Weights of a small GPT-style language model, trained from scratch on English Wikipedia: width 128, MLP 512 SwiGLU.
Each number is 128 + 24 x the weight over its row's rms, rounded and kept within 0 to 255. Layers, rows and columns count from 0. Numbers have three digits each. The size before them is the row's rms in percent of the matrix's.

# q: layer 2 attention query, 128x128, rms 0.113, rows 0-95, columns 96-127
# k: layer 2 attention key, 128x128, rms 0.119, rows 0-95, columns 96-127
# v: layer 2 attention value, 128x128, rms 0.122, rows 0-83, columns 96-127
# o: layer 2 attention output (transposed), 128x128, rms 0.235, rows 0-83, columns 96-127
q0 090:136140089073176105111151158113133073152111102146151159148137153119155074113140168094115107093103
k0 088:146117149126119110110142143119092103162117145133135162085136142128109103128131122103148096109077
q1 096:158115114094120150149118161155095113159103141109134126091144115092081121119157082142119148103158
k1 095:162133165123123145151093096084120127123133144143130129094129115077118157120115143146138135138087
q2 096:094121149164127124098113079123152145117121119101072122154100121182142102182089153128125114115132
k2 092:174115168150149126102119171103128129119084129109145106109138144123110102101195079129137094134096
q3 086:134110092177118127148167149187063148149086146110140102118180119135095140133107132151133143120127
k3 082:128153135090128114145113116130115139123114109106091121123129089167116084169147125124123108159125
q4 077:092157134154137108159095136120120130149142159165179176155113112126174124109101157121088130130119
k4 085:090137139157106123130156111120145087173106123106124130156104133166142102127107101125160124116119
q5 097:149174112101157136129124166118101094178073149138108146136140144100116108103122125053139094137162
k5 096:132151103101121149137108120069101132153132124119138145139161150135143201142111139149149181136104
q6 089:106142122175136104140114115149150168135179127136089147169137125167155102145129149132113152132092
k6 093:128107160175141115145137078150144102150129109127160112114124141143102115137146116131166138125127
q7 086:130134085135109081106151117085117114134081147143139134164146134153151122110116126053117093102188
k7 091:147150112119142124127144149127130122136178099142160161185110115127129150132116140112155199119142
q8 096:123124091107147159170100156190127102112100140101118103135160137127128107136171172133124127149156
k8 088:126179087110139176136101118083127144115109160155162120184090082113156100183089099113143123113128
q9 096:175126132118131132119128141113122111155105142111150148117108101115106152113131097144113109106172
k9 091:152201110123161118121133111127134127162106098117085138120103129129127121133120132094138158121118
q10 107:104096176123106104120184142122132119134147094147117167077126115116089110136133076143138122132087
k10 103:168137125119120119126103130133109102140145065126083155101120160158158154100109135136082138113158
q11 100:136100184135140117196134152183101142087147106101105159135131163105174122104147106151113160131129
k11 088:075160140122130119153094098128102136140097155130105166136119125105109109096123137116146136123096
q12 094:147100127155122164128094132115132143137138162142068087134117132146109134149117106113123167149103
k12 092:144146118114153178142117052093127150145089110180140154133117133118137094143111158106141149130120
q13 094:121135140100110125121109106083138117160131138112131120159119132107133150150168179082154156156110
k13 089:129137114130096128139121113105144131160147109136156121157153117135157074118090134127089105095138
q14 109:127108112105144111161137177153118137097155128147128125130126153129126144108140094153123143167144
k14 087:095160110100126131163119123160107159122099142125087139113123131104099100095121127116120116163128
q15 095:125138110142134127134131118105100111122095137127150096147134099144140098149151111092105138101152
k15 126:077119088080143122151119136157095154111113115113141156114156104120133172101146103104126150125120
q16 107:120148114189171135119113116121105180111147112168100127158090134152119093099135108087142152074109
k16 091:140140169146148123097109117146139162144118096142146113115123132146092151140079138145176168103121
q17 099:076172142151131150104143129141131112100112170148119137140108144143132101108079136113127129124162
k17 118:122166095116148115144137117151124138100101127146173156126136121125075163158166150106136113129119
q18 094:089094152144135112135131150149121146168084132154107121147120136131094138116157143105160144184090
k18 097:105109185108109163119084128091171122110169121144131117148119097102074110091112133144103126153144
q19 112:108124143097165103154135136131139109085115152133085140152113155120143120115116119125118130153144
k19 088:097134157118122128129116126151118197108119121142082123170139161146112166153180135130113124147143
q20 102:155092138143109131072125146191140111149110135082135093140118117110116123145126122134136117141115
k20 107:126170100160136127118117074100143147086096143114178144157079138109158126135140114129136105090148
q21 103:159133140136104152124100120112067128150148117100107121138112130186148163124115136126098128124153
k21 103:124136134135144141115141141128138178120161140116120157159114084093111153049105134165132111122104
q22 094:100127098114130149117115088141121130156099136130143155153131150094115158110125113113105189136082
k22 095:085114124127118139157191096152131095140168135124133163127135152140134092117128142123127112164178
q23 090:099127115149149125110129113069126096113113151106092148096119100119184171133098145143138156172181
k23 087:137130167131079128160106134108144159128134090158089133099100138134107119094185123181109159095157
q24 110:123162158151128129145103148117135159088121135162148137111133138124123137151142128147098139139148
k24 099:144126161126176123127128133086128136220124156118124163148125135126157070136157127137140080106102
q25 096:129167071145173141156120123139111125141119114149111148101139138147132145159141151129120156113139
k25 099:162140139128117144122178147149172114102159118132132074111127140145127119100128142129122079129126
q26 102:143117096143131129113103116093132144185116154132127153119145108129103142133122131082126092108118
k26 093:161139134140120081122128144132128140158135099097163081114133139120161154164135165147152121151127
q27 109:136125197205117112120144112164155147122125143138111151188173142152116112143129137103148117125118
k27 108:140207150141139133112120145148128123124103124110123187124118143085136102112123105131187129134122
q28 101:133132159146152116179141119172113133117111099180142160118130148097138135105122136096110138122118
k28 093:086128134108141117092136109098168092122124146166141103125101131135094140129167152125111173154116
q29 100:099116155127129124127144136104139109141123130141119110137119162097142142131137127156147159090098
k29 100:132162128128126126143126125130091170134154134152160143176135161142172114104077120126116174144137
q30 100:133156146112124116148117110151121130108125168128162097163158165111083174125119150062149147067153
k30 093:121130092097133119121152134145121116137123136162093179140119147086137131121098112112153083160148
q31 111:117091095121122132140145161086155104143133120165137119113135102143136103087105126103121113121143
k31 107:111152156119129104179138152129121099110178101091123154101123133145113143101149120131118193115092
v0 094:077102104117111107151168089126153140117129129128148074165123164139156107102095119141160113142165
o0 092:113110162083167115113164140164141121094102086099152150132181125130106119128128125146079137120140
v1 096:138085091165097109148121111074126148144157112139081106112106103095144132126091136140134134130137
o1 104:127186139124140133092073113171166126133170130137117150095135158131119104130132128155139126165107
v2 085:121120111151129172118139117134132107120131116143098102178108125094126099109122151128198092133144
o2 094:143144122085157172126133134088106133146138069166130134108110130169088075107139135142108117135141
v3 091:158058098157097059094158122128098150124152125144146113125130113176125137104104097112110089158116
o3 091:127127116118112134110130147147112121158153106099126159144140145107153162125089142106133098123101
v4 094:151112143127086082152118135094107110136160111093111155125132100103089131110133199119154144151128
o4 094:114148123165110094131109122122124129133119101179132101132118065079120116163131131114123126087103
v5 082:126162126177096131123126141115103157151099070124145092127133131106113114122132140157179142144145
o5 088:157117079114134120124097152131119123107100117080153123065128153075127109111126157115126120158152
v6 096:134091139122160101104130175130152154098153093151131149120121135089140132153163109154122094163095
o6 091:118156124148084125104154139104077140107134134094124096092105129140126172080120161136115104129111
v7 079:174119158143138120130135091087129134091144162123155104155104142156104091125093155099114137151139
o7 084:165166170141107149124135147105117092153137126147131135147156133110134087121141151135091131166106
v8 086:147143142134128159143128131135177122128144099138199111157127148140144156169141082187110112124096
o8 092:138125124102131088096107095130110144137115165118126158147088137097131150177092180113136137170122
v9 089:130094092131148149134061161127109184104128161125120119161139138147086100122089165111134122140127
o9 095:110131138160069122159091103071153175099113127166138141102167113127122118082152145158138125154140
v10 084:138091087118164134122128102127131134080132117083172131111138140122081090128123123143126160062128
o10 078:118089102139127164158112077175084115143123120152142119159116141138128149154199136079131103149152
v11 098:143122146110126122147113109108089151119162170114143173122123123142149177121108088134131135111125
o11 099:133115096132112100121119113170135118196093139142142106168124121157107090087136116157108203148094
v12 094:186160141139113089156183152099141108154153135141103137112174127132131127123151099123123133103158
o12 097:069102173145162134150152099103135119110114101127135124153145122120118153104118139166160139121165
v13 088:124062148115126133150113151072140146152072153137113133118145088157161137145118121143133097128132
o13 095:102137103087133133134122107155109132145152096087078120144136081106147129128111139151154101091115
v14 086:128110122085125115123105135091137096112155094152121132167131121104110098123117123091109136164147
o14 086:125134113115129116104116127105107095121128168091137122106162151107122130071149101155163109054146
v15 080:136128128150146153115151136107146142108149134171145132144155142130125120080104104131101157130101
o15 085:115112147147128125152125102167136105155156159124121117156121122115117146099124156085091185144141
v16 089:156123137154084179136123163127136116136180130129145128152129097076133128163110134124113118147138
o16 097:139130173112132144130182132128142095104084181118153116107130121113159138122139160151100152093143
v17 100:123155140164064161148109082111178115121150080103125067134147087132174112191093130159123154110108
o17 107:124143136133095136112152114153151126134099162090145132145122139130140097160107154113138115097117
v18 082:115131114086166124139067123138139117107133132114146147101110135107132148143150152141107114105175
o18 081:131109114126080131138128138121101131145152120145109111146126103119138114092176134121188164119113
v19 084:136110114163096149099162116122140156111136121107096127164164109164123115142075136128131130154136
o19 088:126174166123111099114154081080139117099094104128125159162153145110141140129134138123120100146157
v20 095:128160114158158115135088136105153094109182126147108129106131112111166140135154112135154229153101
o20 091:156174138148167145135108072106143098144121148082140145140142117157154108148094125129149121114099
v21 093:114132103131113160126126076125092175114107108099180140138187164128137117126132133149113110156140
o21 093:145105096173130106136158139105087064156133160144104167128144091132131116113140136124088154124164
v22 100:139101133168117146153153118103130119120120153136153133114137128110119128116098117100159140126127
o22 094:108144156054139132147103141098140135131132149124148112097122153116123115144123143108112118152117
v23 083:120119177136111139163115064115139089193110128129128150148129127148116136098102121126118119070132
o23 083:155148121095115113130143128185143102114091081111144143152141120120108086167107119169106078113152
v24 089:154077119119160126134170159154076146185129109126133170110145079110122129104156139133169084116123
o24 090:145116130098100145141126115103115125112143101136134079093137153098109121153120157157129154092172
v25 089:151137142152167150116121129118125083114142155159156108149128105149138145144178139130116153131126
o25 093:144112108112102134149149132128120172155124115136161080129137130139117121132142167130125125073154
v26 085:150110160170084128081130131114134149150109115134149129091127106180120131116116108102114113148126
o26 088:124144164141128132143110122145072118129131165116136134147140123119137122116111110088141138139111
v27 090:136123136065190086109119121124106156110171132116119127093123126123108104109084153128135107130098
o27 084:095132082121122098136150122113122135160149069114085118117122081118150124126135105164152147142163
v28 088:105131125095096088163127166131135127144138151109133109117117153119115103110134115137130161099117
o28 086:141141058079135085152094136110170088149129139161138088120090092160120121132137118159118129131099
v29 083:125110118129115186088144112114135147085126166128141106056112108130107116099120133099109116134111
o29 085:120108090153123164095125140120078114084190132135145130131103146148136149147090106162124112179107
v30 084:112165123119188082106144117129110085115132164137141115122159137131126134148139169117103142110122
o30 094:203096125113103144158204104126094123122188146076138145102131138120124135099148096147134112112139
v31 092:148143120147082147146170147143109134172129111165111105093124109115055106125107162142147146116128
o31 097:121149155126124123099140130155136128156142112097164135105170131103170101147129186136126077142144
q32 081:150110128140127112127105126161109153091166101130107138169152099110094126127147156113137100137134
k32 094:108159097049114123123164106150076116094111120113107146110188133144179142139161153138135128111114
q33 103:149114153140121116126152164125128119114165150166110161114097150118098110106169145156121104108072
k33 082:161098142148091127138101111107099157116127096109091126152131137098107149161093149130164099146116
q34 076:146115104091153117157134088121097149190120165140139108081146089145152118163138167135115121160127
k34 097:127121148147147108079138152111120110137106130183082102135095137130112145146144107090123118113146
q35 098:103169130126114158122147129158087120092124113092115122141162112183126132151123133131105133096140
k35 086:083106109143109105168129105083134091170125127127113137115123097133137135112127125130108097127110
q36 083:140113148134198073144152122132163103141159063162138139130091111133091140130107132142171091103111
k36 099:130136142128064139134120131143090102148108122098097142114129122164155084132159130185141050147121
q37 088:144091162124126127163151142170100106148146147169109116103133096145108141117117153111142128143142
k37 097:172096187136116121076130136109154150125141122120083095095118160128106126102105126156165126132111
q38 095:148128115119093094167106141130118118138095088115125126116118120154130138132147115096137123186134
k38 096:127105122155145106126162132195142139141130115156072153184101110095149100155146170126123135128155
q39 097:120118133132165117152073119125163155110135153165129156109083150191142080161117160138154136181105
k39 121:150177171108101122110131115114119156140152149146085111104137163153113131075119131145109155106173
q40 100:146136163142130125126078153134137125165167156197104141112122125131092167110152091170148141133117
k40 101:128104113144138090122139151120133116172149108104116122106113152098145091148125162115112157112126
q41 080:127109177129145132151168128138091156109170103110165128151123091074183156136169146110107104141136
k41 099:090107118131176133153134121133093130144135113137123151102133125093108145163132113116134134140099
q42 092:069140123110177114107090105133121143136155178138126156097156093132154123094152102127184147159155
k42 106:148104135153093086119133136109108176142120156146088157161120163122115100134122110150171182074140
q43 098:134093148144147146148105174111149184127137136127125145110122148108156137119168125132120128097169
k43 092:177118103109122111112136153188113163111141103141112107146156154154109120102112112128109077121106
q44 094:123102114127158123108129156070129152155117150133129116143117149085133122087100190162141129132106
k44 086:113145120121163118120143129128135114064110132131127133104098139138150092192117087125131117085152
q45 097:136168068115134153100101136114125095118127106131131152142106125153174130154136162095133132128148
k45 104:165121114114144153154142099126151090130088124115106145107145097088146115109133142124075108129119
q46 116:156106143141125103176120119059157074165143112169124125143111131092147146112112099153117161147112
k46 117:137130112132114116104106114145141152147150130111110162149103140135068106089134170159150160159120
q47 086:101104120136141107110168085147129144140142092102123141117150104145084107114160112118170146103136
k47 113:089144117096113121192137139125092102115142111110144121124177081124140113135133161101100151137142
q48 104:118141105114097149112132098103119091100108119098184129141147125128164134160100118127084112137113
k48 092:107145100128119148138138143138123121111082110124138131107156117098119140122144143139140127146121
q49 096:132108132102139141137166102126121135097152115071140120128150116123102139137151101145149086113133
k49 130:180116154141122110105102143122138132139183102162086141152133160148091118125140119140168121149106
q50 105:111132111125111131124124155145101149072121111095137124099164124109146146116099142110114128121119
k50 103:149106142146154087116122120128128149124132148116091113136126134129135110122083124125162176139176
q51 100:135125127119134133119138156110102185090144109136151110116087128156138066119143156129149154172156
k51 110:108110211136101101132120142105138142100130108140067131132109138149097182131124100122167131110179
q52 107:152144159166117112112109122165092133154124093133107129110091129123107127107117153134100091093106
k52 093:140164115150128133145161131115141100124155173123116160158154129118154110148069127157133100130167
q53 104:158099148184126124138160202134133080117110143134105109136167181150120120125183113133146130124134
k53 094:136134163119122154140111093144144134116112134113160112122175111111148131173085113131132136141128
q54 105:116144158200114114118148127188125119134125118137149128136162139128120143119116127169185111130081
k54 098:122144107116132105116113116112099126190135126115115138115100170161112069134140135180086132106136
q55 106:098110134148119129102128175099161098125137121129120090150146131109128073164123145106131131122134
k55 097:134122125135114115134099128155118066120147131168095123091133125176120099121133132181143134112091
q56 112:146132160105164135115178107151156134144096107126136109154125121077105107136101110157114151138124
k56 102:127142116143133168115109138107119120146142131139133118144115133171118113133174140117151119116146
q57 102:153189121117140143143136151124133157127150090151157176115116160160139132090127111164104102095163
k57 097:108089117153070127146148046134105125114136112126115141105138131081137101132164084107142099113131
q58 105:139116134121123125122120175122100151176143111114128130112115103112149123107094132129114112121153
k58 099:093151135099118128057162122150146121130101153129153110124137155102121129162145107141140164112127
q59 096:135154140100109126163083153117150071143165147115148107135116121142126138172094141141146121161153
k59 097:122145105119098126134106126158097135095106137142112096118122128126158113096148123080117150192168
q60 108:111117144124090170102149101132146100132091127123128103122135184118127118181122142073144141104094
k60 105:123145145160112106122116113118154165142191125162128130087111116124103128098129078106170117133155
q61 101:101106119128130096081131129148093192139131122123143123182139124118093134131102130132157117145127
k61 097:089111069152100116148116154090137127197132132124139132131126121130091148122200145120128113142089
q62 100:119161129066128139147144119143113102104115136144111112158134127082096103134133138110143168106143
k62 099:128135111081113128117129127117154108117164141118126121117109121095105086091136115125142146120081
q63 105:133128127120126116100118158144132140132152085156106172134161123164141106125133105126146118150128
k63 100:115130103168136114169119123140115146159148161160150120095154134172175143142080073126111160136121
v32 104:189111153167137111100143119118142184108136149099107164126121116098105119157135137114184089131169
o32 106:110111154083078165102139164118092129174143146133103103106126148151176146096106130128101091102147
v33 093:130143135120152156078115125142144099136118129116109101146109133106137115142142147091111105137109
o33 104:122133073129110160133111152089113117151130125100155178114129152205122116134143136143118109156071
v34 112:100138119125142088110132098104129142132159124129133129076142163148135088094128138130109068111130
o34 108:146178136073104141170095148118134112127089110116113158132138113141085124162119135107145110105153
v35 113:101130121131079107119115112145118129119133131097153093122162106134138105131118174135161171112090
o35 112:148131130108147149104128110139121109122114106165117104109126142115174142112173119146145104161132
v36 087:123102135105114048113138158119142118143142122116148144130098128146096134096141141169139150172160
o36 098:138071188108121125141106146093134109160104096172096156117116118122154118106156121125159121094100
v37 112:129115101142119144117150117158131132137173186154123110133119129119131107109111156125170098112109
o37 117:142166097164094123095107081128123138142091111142134160122133101124096107068145144177165122134119
v38 107:142127165135133139111110162072069130168096160129126144153140121137137166106119129146129105121128
o38 117:118108136140097106123136139150115141091129192077096125097136124143104119168143153105088148056159
v39 106:114157073157124137096121139168099119119133131102159157083178185128133132122111117112118168132117
o39 111:105124136103189134110152112134131100110103125134120112143112120113115086144116097126095126136101
v40 100:129142113121130148123133137140089110185158165081129140085168138129083135162130103081129087110157
o40 102:114137106141131138122084105150092137190095162145146107181106147126167106129142128107112123133128
v41 104:098150174090130155116152160114147137068098141118066095133123117122184138103149134108126130158138
o41 108:136118122143139096165116128134131119125130103146146123107151138144128139121134124123076113124105
v42 108:115106135145135129151129110138139121116138143117157146098142151087138146121159093133151102100125
o42 109:150109120136094136093097105113134139167088087139123140147124124136105125109130102111142106124117
v43 108:141144110134126140088166078118131122124150146118170145126084121084123096126157136119105125140094
o43 117:129116137133154126113101133111146110109124168122102100109139134107098121110077116145124102102106
v44 103:150175146137154130121140126095167155144135114106144112115115134147125134109152117141113105102156
o44 105:159114152114117147137130168138133116137107176110108155104119155124093097150123091104110093162104
v45 100:125109095120127104151067118145104136117121179126128079079095105120108122083104108102092130179119
o45 107:137108128134150145126152140153144117144120124114180095151103118138101089080139097150183154099143
v46 115:113151127120126114084124125132111089110138114111148117104119101099172120156103094113165122113109
o46 120:116143111109133182125134118151109127110128137107067173129119086121128128089157120146145064101096
v47 108:112124155130160136131160094084125103109130090108113113110133132149166097084129137122114096070126
o47 110:114099135114120091146090116148095134140131148122138153109132119154107146150105112123116115132119
v48 110:140145160128142146146134116148105136075122121123121143143110142155119128113158137144158125121160
o48 115:107126129163122101105109128124159070132096122154116134103112118114148190137125113104111185122116
v49 108:153104121153142134147134138135142115165140137163106083114108144100088134113134119103146117117120
o49 104:103153130120118133135095128137120105176161138139146134155114104153134121116119142111102159141136
v50 106:110128137133122132151145058100119148118114123117117121088145133142131110104136107143152138114101
o50 107:096115145078132139120121122109125151135092109099127142155145077106129140117174134106133100087101
v51 112:138135133122159128140088084122115121105105190131139173101085103107118132137148132164130084132106
o51 112:172157136150073116144181144156129161122164098130137111115121122157105126103115142086124114104163
v52 101:130122121168099129108155154113140129151119086130148132117101130121131142155161092113135138161130
o52 111:133128161154144119128079139067142143159131124114118144098123147067139120113123140174101120115101
v53 113:182142134111109173146129148119156128128157113149156113113099109091117165117109116113168127132077
o53 115:103143149168167096168164136154101141131143112115121123124147117157117109118144123126082171112164
v54 109:113106159071125124149150140106173103154105133164153132142147151118104112149110147122159115123127
o54 110:154158134085136117116089143104111150120132162137163145118147137145109122128075144134157127141136
v55 114:130130136116106146126120195122199094136112149123127147115140114101082095154151093165125132108105
o55 112:094119122078136158114157099138068124120121126120167156139140153124164105122107129130096141155124
v56 100:110126145114122125148141066124115138134181134106103138041140167121117125133131107155129117149121
o56 106:101142115161115145107146156122154107152089163093167124180147097133141120111128150097077151121151
v57 105:180131120125148158118174095145144162152078088110135121099136105139087106150091125156129130141133
o57 100:125139146077153156115130129116123143171141149120117125175161122148139169102120113134109098112104
v58 108:118134158151155117125143109178138157133096092137114111087135138163167110150111162165153107149134
o58 115:113120097128142104137133106119160144093133125097157077142123157120100134102142136128127124130143
v59 111:115129145100141128111092146152099122122124147138106159149113142105106095113122200184125136171143
o59 111:114097109103131101131133171166145109155141144111137117121089124076165129113110074127154133085131
v60 096:117118129100151149140111094140101169124137104123132152130112103185110141120074156146198097131141
o60 101:155121103122140114080131152152135150143142169102087086124144142123081151093130121141106112145122
v61 106:102135141115130154132081176103106167139112151164171124150094102108111126112134130102146147111086
o61 103:138149087143129143129128117152131123133152102160123132106173125131142127124122137133124118112121
v62 109:144099138139160086145130131160143106141109145129127158106134151139139128115075111198144110103148
o62 112:192149106104109111168156093126144112170154144109086151129129121088118140125124114097128085164127
v63 113:149113099138129128121113155165150107104107133150123129103127121133139167121152188113123139116094
o63 113:167107149065140148139124117111088126128126162089149133122153083115146116119113122129159125130088
q64 106:111154112144132102143128129133147163148130123103116138088119155125095172119097127148115127094093
k64 101:117081113136161143135119127127155090107112082110160133131121131160115154123125116121096171144140
q65 097:081084142159167144191144102116120098156135140132136098138119096123104106092127141115151139160112
k65 090:161112139120171168124167120119145167135128153125090122139140057119159142169130115108125120133139
q66 096:097112104126101145133155116134139110114181153165091124139118119124121118117141128100145118146110
k66 097:179147149091165117135132135155161143162134162151117129122118139111116157129132138146085117138124
q67 090:098135101125098111136118087110106101135113148117087092137134119167107101154159106122138156094150
k67 092:135141152091108142129145112095128127135154105166126102181112129158115155081116168094136164143126
q68 087:126111124109125110073144109132143117162133171116136116093138143134147198143102147117128122118173
k68 089:127145077128078170100104131151126125089096119125169129137153121131154132108139089131090150097130
q69 095:100114148172115163107133095139101114157153114134098129185112148119139126107135111121174161110096
k69 097:122129140200160098140116160129099123179156160118064093094140134078089135139114125121135081082128
q70 089:118131164181100137156144106132140124117176126148148121157124145151115080103137123136097113126122
k70 092:169158136161155051126103171149104160146134154157097089114136181102143082128139165137126117114134
q71 090:148142122114111152065111186165120101124125184134132129109142115137142081113099154122157180096162
k71 104:122113125162185156088148107107128106122137110119157125133175125095111189116130156149106141183110
q72 089:090134132159116159180113140137121102158147133134149127098162145132090114090140121131146115138107
k72 095:151162116078134084116111118129116120168132127172088120102109144139170085141143163123116146098113
q73 097:138084195075120121111147117099155136148137103113122122141119133098098129140105125112144158146107
k73 102:120150092135089151113115147150116171115150133120097144110155103110127144135130102133161097123126
q74 096:105138128163161132114124134106177183092142150158097125117110126122094043096132116134109165121145
k74 077:142158127118153135114141154115119108131088113143137103117105115144099157113129139125178105194116
q75 097:168160145083135155095122147135124121115092156165131128126130126115118142118099123125097133109124
k75 106:117134124109152160122121094086107110111114110134155116112153124152156118120135139130105142150081
q76 100:138105123154164124116143122131120135167117142135128161145096114116150158157083172185146131093100
k76 109:106132092145116139091101107109093121135152142109133131163112144117139149147186084140085147133138
q77 116:161135159116118136116119143148114135128106126142140147128129145132167153146087077121123118125088
k77 091:118136105127140105122102121134132089154110122157145090119107145085144119143144124152117122108145
q78 102:092119096138120140136144141116120138143119135125102117143155096125115144167107146083095112098140
k78 094:123136168124156126151171113142123128136134148126164092141124122156109095162182126136142104131162
q79 097:124129124172146128102119132119115122164192163141135118182108132110141070113165130136140147091115
k79 106:188123157148129084142093133130120109146179146141089124111127156155113088163131150139137145140151
q80 112:130126126151146145138127140118139142104162136147067127136142139124121136080171132111173150164113
k80 096:124102163173161154145160098151140110147134126142177121133104159179135115131137059159143154083111
q81 084:121175130145117155113155110110132145141140160095159138168124137140142094136105105099123102142143
k81 129:099151089147130143123146151151105129148096088078119155150108076095136172139133133098076141132134
q82 105:070160162140115107147143121120147101120137119111103071133143100149133131126105134137132093108116
k82 107:145133133102182174137109152094125124060146168120150159090100109131152143134169141087110122097180
q83 106:146109128106131167152171136139160104105162165119144115115143107100168170121139176153160106137144
k83 106:131117134118106138147129134168107168120089173111153120158135138124142145160162152112092120105101
q84 105:137138096124150168106142126121102140128126100110129093153116129164140094156136152146120163120151
k84 097:116122105134139112141101122130173108142160109146078148089131145112096143080165151115128137105143
q85 101:115126180159103126122088152097112143144162090160127168131091123141131137140135164145141107121139
k85 090:098132119169130112149151110133105138114135123125136150125095112106147143089123102135111122136134
q86 114:127087145098181107110141125179115135144127086142130154139132154109144122122118116111138122101122
k86 115:103131073111125153132118105133141112139129140092144126095151143147112089148134062130131112110133
q87 110:122094138134138108115096109161129142098109193157191110112127108122119130120139101115132109127153
k87 111:174110123146135138129119127137128143113152102139118141128136152148108090132158132149159071110113
q88 090:143111137137137129129114124161166120118162087135149122130099142098142176145137093113103111161145
k88 088:139112121162147126071164143158089169123062135137133096097111118126156103142117125111112099132081
q89 111:143127116153144138157137122114162108142142102117163151145107175137147087172105135108127135105138
k89 108:096179171099113137140095132133131053123128158166081097128151110133111113155126090121099108118174
q90 101:157186127100135128130146138099134148146145128178091088138174156124164123096137151140167092066153
k90 108:125118108128142136126112103142117077086141122119168136133105104125069134121138147104165151111140
q91 113:156162170166099109123133113117125105127096117123130127104128114189095112113099140135110154165161
k91 109:136147151113155137072132124112126135168187136115127160122130115101164151128126133128155165173107
q92 117:137108137113091130105148142132158137129120152126114164148169143150147117131140131116122150102151
k92 105:093115109176143187126116115143151139109136077145148154139152104116089180084129122138130149156118
q93 099:082074119179132121121110103168174135132167149134095106096102168153139121099126132130131134136121
k93 100:157134115086126135142187152128142129083074119094191137109165118116158141144129138098105102134125
q94 105:159132154102081133137098134121106135114148158103137111132094130142090132108124122154085095126150
k94 108:085180087111159139113088111096130094111177148119097130087153122137132120134114095167094135193109
q95 108:157158101180101112116122129131143176116118151117102130147142077110058123108100097125133143144161
k95 099:088106141123136117107130093144157124163110104113108145153144099115111120138115144172160076144110
v64 114:060149138147124112129121169108132082136104151168103114144119130161107118145106131115121122116160
o64 108:165115120123152129073119106148121143123109088156091196112098122133087142140116139105094131128153
v65 100:147139130121096149163113091127104092102122092108136092128169134175131125116129110087087142113136
o65 094:120124185116073200099133098091140161101097125100137121134118129162131145095100136132153104131142
v66 100:126149092114172099167130124140127113106133114110125110124103154125149180134113101136138152136143
o66 094:109151127128136137137102128118153126148155131110146137147202096131150103091163135121123110128125
v67 102:127125119099120122128118112129112142136149129152122177121127114119111165073087118167145183195125
o67 096:148124172103133130149139135131185096108116102101152088119144129086125107136155177082124143062146
v68 096:121162081121161073094118131119116134122163132088137128150123139092152113115109143126151103142146
o68 099:112085130125140126133107147118118139118153124111158107173166146151153134136115133124117135128109
v69 108:144134143147085150085155137136132108118152118149095179116124143121146109101095141129123159122058
o69 102:123119128103117122128163150128125124111132104165099123103131159115123129103164109091103127112132
v70 105:111126119150126103135060169117138174150108095141138141092107129158166087118139133160128155143077
o70 103:148127156126159065161137089144102100104123126166119114155123169091159170139145116111157161120124
v71 098:147123145142120162097135157119188135181103125150109124130119157152110145097133146100112109121141
o71 099:092117129136170156107125152077126124170114130101148068105108155101113111152114098176080136128126
v72 103:123145150128168156116132106141137169075119116164151150162133138161084155144107110164132154119143
o72 100:157094111150144122111113149125163115127149141091105170168067139082109138096166150108127126164158
v73 105:123134104120127163130174121119118153167143094171125153134110121141106152073163154131131174158101
o73 108:147111120116151118148150120148154121126123136134149105150081130111083100168146131125146108127132
v74 103:155139148162109150142145104122144140155126165132126080153120131099125109120116126155154139118131
o74 106:110143085152106141173129100165104160121100175118132113137121105130136131050213103095130171120092
v75 111:154142168133092121119112196209117167113118103153160150130139089100143115104141079146131131124105
o75 108:103154120116147134078096144144149143145107126115139115169112116117139115138164142115117116114128
v76 108:121091121164104130152142126134192082111121105115139095089116168132111162113152121136145143129141
o76 107:178169136141104153126140106140106137150134122107133144087149147127145112160150123141144082151119
v77 105:163079124126070143142128163098117098128143143111111103138096085101132157144078123134177160114138
o77 103:156136105172156116172146158076105138121142159110139120173122126099112135089088110140111115121117
v78 095:112172141135101170135116129107130121133111136132108093137115104101087117138118118154078101159135
o78 090:123105113139125133179142084122155139174116093112138107154114129082093097138143096163128138143120
v79 115:133077144113148128113098122170128136129100120161105100147177123163157071129110130136130112142145
o79 114:106139123134154081139123118177135119149116124158100166125122133138174151132086133126130157143154
v80 107:121105115213157141162145129108144098134106108162145157120133124099142159141102150128121108146133
o80 106:118100132090130148163096164129085181165157085118107112102110149120142157145110121112141103131139
v81 096:123116105113121128126130175106108159074130145133095136105143098159126147120086164112136078138076
o81 100:102136195125147125133134125104116132147085099118146176083131124069122136119101175131131179173165
v82 107:135102104094095136144135091107117141158117104134132165116158131097131137122149153186148086110112
o82 110:156151146129125130135162116080145078136184139111148125128087139128143098153152102091091095120113
v83 110:127145121139117109188123113129150139144144141134150128083126098167121105148111160128153132100141
o83 105:101090126128098137158128142120134126141132110133171086122175141069131158115114137122151158186147